From a checkpoint of a small transformer trained on Wikipedia: vocabulary 30509, LayerNorm before each block.
Each number is 128 + 32 x the weight over the matrix's rms, rounded and kept within 0 to 255. Layers, rows and columns count from 0. Numbers have three digits each.

# down: layer 9 MLP down (transposed), 1536x384, rms 0.0417, rows 1403-1434, columns 288-383
# up: layer 9 MLP up, 1536x384, rms 0.0542, rows 1404-1435, columns 288-383
down1403:142150120095142120138206168149118106083140154089106122089103120119160115147109140127134136182150120116144129103103064127070075204171124126153080138164115097152117103091080095149185157127106184084153193172121080117150133118115070171087116128178113120104131126199118143100085110113139100164
up1404:099145139103111113120185208091191171109121134087153167081097159131034155122155085169136147118116132173109149156129128162161144155103050099167159155102127189124072173118147125083171130086169073119082077115151169153143151175158113104184165160100146115107117148090144076146109135161151151127
down1404:140134135143155167132127153150114074149111129145126084171099074102160125144127120124160067140149150149144083189125176153149085156130201162115084060095155112108132084080136136200144090163111155123147098147183051145190143129108133115136121127099157140114151110143170138174137085166144081085
up1405:104037146101132110097134124087197058159157108153067115185115117126193136160155060093062164185120100143114075157142130192156109121105126120208085171152124104222165092060125107129125136138159166165157110183108136123163159160142161156133132076151131206124101098065115168201156194176118084118
down1405:079083154155164133128118194078186094128173143113132146079154104128192098104154129118128147093152140130118122196201116100048119160101097132121181120119112090124122165146118082188189149161122106091113088104105139118123065129090128134064161081101055231173185110146075047124143142115128130136
up1406:121104069117113159192094143106169084157190083119109124152172126171132151132091187145125137137102148148134091099093153122100139118187205093123139189104128185120114205162139169107161120078140095133144157123119110088203162164109162077110105059083107106115138105091116164142128175089152046114
down1406:134149186112164116139134123163131164147089121145141205096136138098128116092173148105121099096147104132145166124193124109116156143113099132121135097129135129103129131143129103143143166163131096106107142157102151108146089135130097135144115143119166157106116134148130135119129068187144135127
up1407:086115175106085141169084172149145158114118106149174177134101101179127177124163169114130085066123114164147141113142092145148115105160110077128146154153134165127136140121175114146127147136167099136127186189138110106161138140124106106082091139100101141104136065135120068073159161171107169157
down1407:193131139146113100095115120079071160170109143151149133129144123084100187129126133131152173163144105152090157138112079140141126125088097166151148107069141095164125105123136200131121109125111086163122108161123109101118127121114158102085177160139065130165079122124148154154148126101143153094
up1408:165084190120098116168157136154142070097133071136064175196119096145072091138148113116076159159149160112169089148177148115142067114099158131112141084145138127148134073151130078089172184141139140128141132127052111117145128106197159141130130017174079219184123129108170073102188140138100112106
down1408:096108114100114120158142139155109183156101096108135094075133123126132087176069163096157139138112097163140130137093148109154134119143153148064168098146157146121079097141137139150108148077134080100134130148195098115106161142164122091172134107110112102067133176129100090148126146134173106108
up1409:106131169134145089136145105122133116144100088090133184122148152109167160125136087113163086119101137139132103133120164136159084123095151106126137155128136177171119172123121117067073121087158187150111134142174072099190133190191119152090080147171169091073121100144143148088188115147128116158
down1409:155118093149087110199152102127177156128148213143136129140167164152101150081063163164133145126151153033134071131168188106089120133084083110162098149154193150125137102104107121139069137167115107108135174152100096128126094096121121177138147139134079158153134124162107133103105120111140087070
up1410:152088149109123130117091151125094174129096101168138175141156094092157149105212125142108069095121157121181123086138138130115045126167076067084146143133168141125076205117119125088079152112116146136130132126162131130137045091109166190134094180183152162204101107096178089117115146097092121078
down1410:166166170132094158096052088182105120199130114110121148196180216100165058164143138132132059153195214161109169141148152166108114152079140148141128105147110130110167118120128159153169088086099068125117155187146078128122108091121141138189095107167101144130137098114103121132110136106072093150
up1411:169132152106110159127111134149135167168141129095167152104123111136139156089117149191132128175085129198142136141110110076086138141103158153130096094140085058174073142102142140154109105188127159111119175091102131080126094122148112116178080118096101175142111122095104178106092118167119099177
down1411:056139123118126126153157119115111106138120155092184117130138188139150158121186178092044117191198129127086128129148112140142161145145124074163137090055094131114123082102189107109133177148107123142142136143149172081111123145123214144100137119153102126174119119119139104153058108135199143115
up1412:117121110071093188162120106173110124135124113170100106103151112167180145138170151078108154122103173156114151109088122166154056112117168084184074090151127148158119150121198128202155089167122100126162151158106092097137185088184165148164114131169120110139115119103181144061156194140141157135
down1412:110187170159124130138214125089129098157098155153106126121157141114184143137150116127112136100163141126123148107145168185157155131128132075147147130133162182075128148071100170098099102136099081124147092164143116112089127153087188118096120124144145136113138132147100152175119149114092178126
up1413:073043140084115112109167164120123100136121122127146118102065154084163178073154100104155102129118153071108132148081071143117154145107176182106175145133155154107071172173118108079137151074144101152112195131089118121113141081197080142087117167185111100147148105127133101130154116128118137146
down1413:141119139138077112156076115117184153103103093152101127140134113113142070148138104166127149070126132145137127129135068122129115119154107082076114150107069095086168099116067119186104088139119140092146120160136095114132136156141166143176169091130114173151100144112132147138132146115148091152
up1414:160138164123108142115050148152182095102134176134151102168151108193122113120098128090158161151185169110108151141159102135091144088141110117112118121093110129157148093116140131095166126118103109161164113126103162107142136132095077064132129187114169186154133163097120106181162165097132129074
down1414:185166095219134097136097127146085162159100168124092236092116133123136104079144174152104086144084070183079127136156143102152097163154170150097175126123100177120000155151121127132100132102117143143151141139104094117127034145222177126142103168172164072173112158151153074171136067156070184130
up1415:119097119101053166145065137093147091084128049071081134171135156091121117129067134115068118113143123136161114210051159159087087113170099071096105163130171079118149205135094095142100179122145155175133143156145128170157142117095150138162122170141088131146128162108149098092131097105051085148
down1415:137121161133098167205147154132136129171188124077130087137137139112135077134134115146127121156141184100134144177098035134076089109143147080162143122149139110110132162122167184116182097110083174092171145171120079101106124111159130095162143107128166146130118103116100163080155117114119098105
up1416:103182114125106127153123123158180109206139114195117129147092087129184162122138100172157153076167129139114141121111086131178103094139117121077107110094137079146156152173125113172211120159180060195183163167073072088153174128119130106119127148139098107153206132139128131070149103112156151135
down1416:186126159163145133113124138143158076103120156146146129059112068113181176137097130138144146156161107143171139133100130083106147150142130110121120106163131140151098133155119146130141121091120105091130084146101167124081086149085091118094165144097140130161127107115141110157090134138149167148
up1417:080134141150184154164084108133112120135166127161109116168070118070127110102051094093119138103145099097158087116123135105114135136126135081078105188139159104105130155157151119097124095086148137171103137172103121115135142206148151154124158092097103181178161131158118129132164086117109112103
down1417:056151140144123130098137141151089166163111177133089146153113169118083058182146111122157170185142133097165088156097103159112104120135094138149145106118120121175137114102157148159096080160125149130123117207105115154109119148163133134110167100111147092181143152078125108130135115102146111133
up1418:094086183187101163128130128052208093084091112208143131161091106092149153132163124113133166100137123079114139064145122125151116166129171179131172132123160141175126134149165143146119143141148125172140221146126135134093182133163110094078127144089152075132125105113111075134167129184152075137
down1418:137170103089136110223112064119101139179111200121149100093205053130121100171060081187099194121149204102165123081233136186118195092148034095084077044174144059100144170109121102085147133062089086179188115167129164191171022123120091092184175138139095103120182164074181107119100142044083121162
up1419:123126124122142145171128161156146105139136103090178101087170114176128138143126116076084108169137157143089165105092145129106106090144071105132134136139111112149126167102165096176154107112108165187117108107140135062110061126135107126165162130135135121143115072116156121162129108101156095194
down1419:097161150128131150140122096129121165109118105124134092141138138124129109083113110193135152105142152124103130125133109136142141136126160133095151149131125104105115108122139168123119145115124133101141115102180116158149186148164130142102101109164136155122126097110118131126124127131135143105
up1420:137093169130123115130112118105148088115064114140135114169124109169163101135102126171148168174137144082144055185143106160142193171148130098079173137124127080103103147155148139121095104183162146191126118131118159095156164073119121156130108103086108106098165129123172159152128069132145154105
down1420:091126086149149155115081143103082170144168156146154109086107162108115102172164097100107107083101142152148113075148162137147081109112159149115119152147140137154166133159129119135126108113133101075110123093125128111124112127157122157132115108119148135148103138162135106124120108087155091155
up1421:103095130124073100113175135118112147129094028190122110135126066086180077184189146089049130153135109126095124095100114151139171104132149151189055087110109133156136136071134093137080108138087189135158156196090106062120160153140128137130129142116170148187150137159140157153131062177215009113
down1421:153070117132142153084142119121132141161111142077125113139105151169146176122162114152152142053145137128127136091149054090113191120154109173091097136163114104152129161075052130141166181127190138123130193070169178131126103113111052126118166104152148164145072106114120166117098081133091134097
up1422:167081136141050192096054119134099107072192092133072126157101130170148180160159121120141074148147168098089147162062045136178160119151097160138099176203104095132134209158095138118164087120118111142219128107120145094152115107098172132105105199131143084179072122101120135110102133099189131127
down1422:158174093121099164113093102151143132097087130094093117133179173113123153186112101170144144112124128149136089074116156120130101131091042144143174102126067142177114122127138137138169123128121177093175094161116126163122101141072104162125132132145149104107124083105080185131153100195208101087
up1423:111111134154120094163086147120107169085181121136101146175223165145054132097147119105114129116133119217161104141045131168143072091169148124096104174147083136101147184201111145175058188130154137173092110190129108094190094155183170122161082068169106129194128144094160124057151071165080138128
down1423:170184123243111083111119135132066141085052145188134112079106039120110130112127100105176151110172170146119129099138142130111181108150094126144135173164183113153098149149088154103148117127159157132162118184115109115104164141134151090138077111191128107082116116144134097172110112111147152122
up1424:129105116082137153112148101176118099104137096107096122152092112195144147165183112145141165091104095174150144109104123095127133108159163098128088178126101109119105113102089066118180120064149118136109108087127074102138133138165124140169152099144136153098105126158109128092169129113092154053
down1424:111131133124141129141104154120125139107099143168134115127132131123121113134114147137130157117138123134111142132162169122157155123087141110124135129150126099138123103156118121180135109113140148114109140140149109124147121120128109115120083140105132146113121126120150137115119141117144099130
up1425:120090190161145151170164100113145201155169045139078203220140156122145114143139060135129114128115132121093110115102118148097108089123120105166127104162118119133179174214123147085092154119182142143102094138111165092154200133121134110171150130143172078139115069161103136141200095114090098188
down1425:127116157105166131163148153122148132133139074147152100075152100125098126087108170110122124135171130075082147160101138110138138113099123146100139123162164160133097125140116132096156140091140071095158121111125182193114129137102125167129163167119149151108138172095146095114168094162156050093
up1426:177119136114123172175106127073131088161102130055093154158136095133131108098153134106197128141144100104086120074109092110088105135185092097154118088125106092103117121191136132100087129102139171168098115180139135146120170110124097157126106154156187210101121122100101118142216088180029107111
down1426:153103131122143124160124117131115080101071198115152116208184121090187047122138152150174108133136126133097175132141055123191143137100160149184122155077138108078138089110098144185124133078115153100108143192137154099108113069162184032097178138100165137125128108142058050158099050138109108158
up1427:131140140156152113126155157105146160102104112122118126144190093094068104114120120094119166123150117134061123093109126066122129152106122107108144118166112148103151107139142048158085135120150171169074152075142132078134129209089139114122107110144182165122095134164124120116172145094147141105
down1427:129134152151160168151101117135137122114143163143170129099082090204083137136137177122113091154125126084133113132104133163175163065159151150115116173078125115138196134110143137097139107118126100045156127140129113136083104130165111133083107120173137136067146171134153164148125113173177087097
up1428:152177142170124105149101145159123083141139103132121130142089095159156169123113113133119140124080133172164133114108116156140093087147143106076095151145144114074129170156124127150166145176135107125153127084165106116145163133085123124135112165124122165125098108160102134151139141202147093106
down1428:148111142102128119128135113083083124130112184068117146170128146109149152158134162122147114158116116129129140133063138106166156148142121172153166114115119085201141075128106099130123123137119148119108135216057163131109138134153152134057121105193117112133153164091135131113085141101096135108
up1429:101132100193117133102166117159142122152165125105101115095144119171119124124154047129148175184147108155166103159115123118115162120151159104164112185142174115102142123139135137188167140132173198186109156115106115130198124123208090121112106100142154120089099113156067136164124070151116174148
down1429:099120131113149133102174153061098137116137089171208201134050139180101146100115082131087085141124134106129180102080141064092079113097148164073116118095127131192189191151101108143076120144125101117110137169119081108108168168172138111167114107111156098115139109144153151139084104092152198089
up1430:158110153127134109100061150098117160099138104172111145132165161142111140122118130073077129107094113078086152108140127129175161076160137167100038143152089116078107095131073143204100177062151104145064110136106104103163146164100128111088096121047101118087148079113164150120125144119152137172
down1430:117123133080173146092090139112150100146094091152139147120088095072132128105142104133090122133047156160112134146136117135152099118156158117121173133176119168084092153148162107080090145113118112139162150066174130149101155124125146094126179124076145105116136207105139123139127138057130154159
up1431:117116094112128169145161120106160106121102161129096136178162108128149167084143120153151124142122113079146144110154107117149068113186121106080116121166143177177126153149187105104089111138239121146097134130196131163117137074202082131129170139166160099123116102169157139133142124121065196133
down1431:116108117122146137130059111136183130147068202134164142125102136091146079083162158151180141114142105119128110152207147127147136118102102161128212156128173094159145157190102085183107053145116099092126145110124037106105110110198152171170096129121112152178089152111132131198156066087159133075
up1432:165122112147159173116081168158149158133162115175107138110128108141109122154167114140117165127090098124102128148159148103145057104133099124137107137175140120175073127137100183153086132095146122181174150126102132141070117157135186087099138138141139115119083132137151121113137176159122087093
down1432:086153148174156099178111109139136142156067171092155168179184118107150078124077155162197132182175177119150096068070147122082148129166151113151139068117126113105127105076142155140131138121120120133135090146180115125184172097127119146172090096106098123128110129127144092107131102114115144111
up1433:116126198101090148108110149166136080181119145141122141165141110171128086138111074080101112160132154196124114161109126120120157112111096229113133134151114114123118149113093139150156141104118159118106232130113103157139158094156119133088136121136136172139087082107145131149114152162145100109
down1433:137096177132078116137163082129151139127106179093126123165154129144077133149112114123102137140137092132137089137110151103148120133161099053193164139083105102109126076133160134139153130105104158100158097131113130152173159160110155097130073136057120123104149185134126118109161124086176041119
up1434:091063142080078164185107154148074166102135116174120122148137182207171159114181115082166079118093082100104123082105101183153142089183096193100190149197164124192120165152088091137147173115160074114158108087128135145131122143162156138138139115108126156185122165097122110077144099109140140104
down1434:068214143121163108088151151154150159145108128110136087129102106104151129109178092128121115150134150097126159186112114152086126125135126081053141131194231129090124152130138148151140119162150099092109156136112101126152085114143131146140110134145160078127075120127088089117096166174104091103
up1435:101085162124091133158112101100131107121109144125116130219137139135117156169164146152171135130117103126093180153136140086101093100141156084092095127123090124126103135075108170148117149141087096153115107121206083137134125143125122147130081108174151040098130136119129114132173131167153163120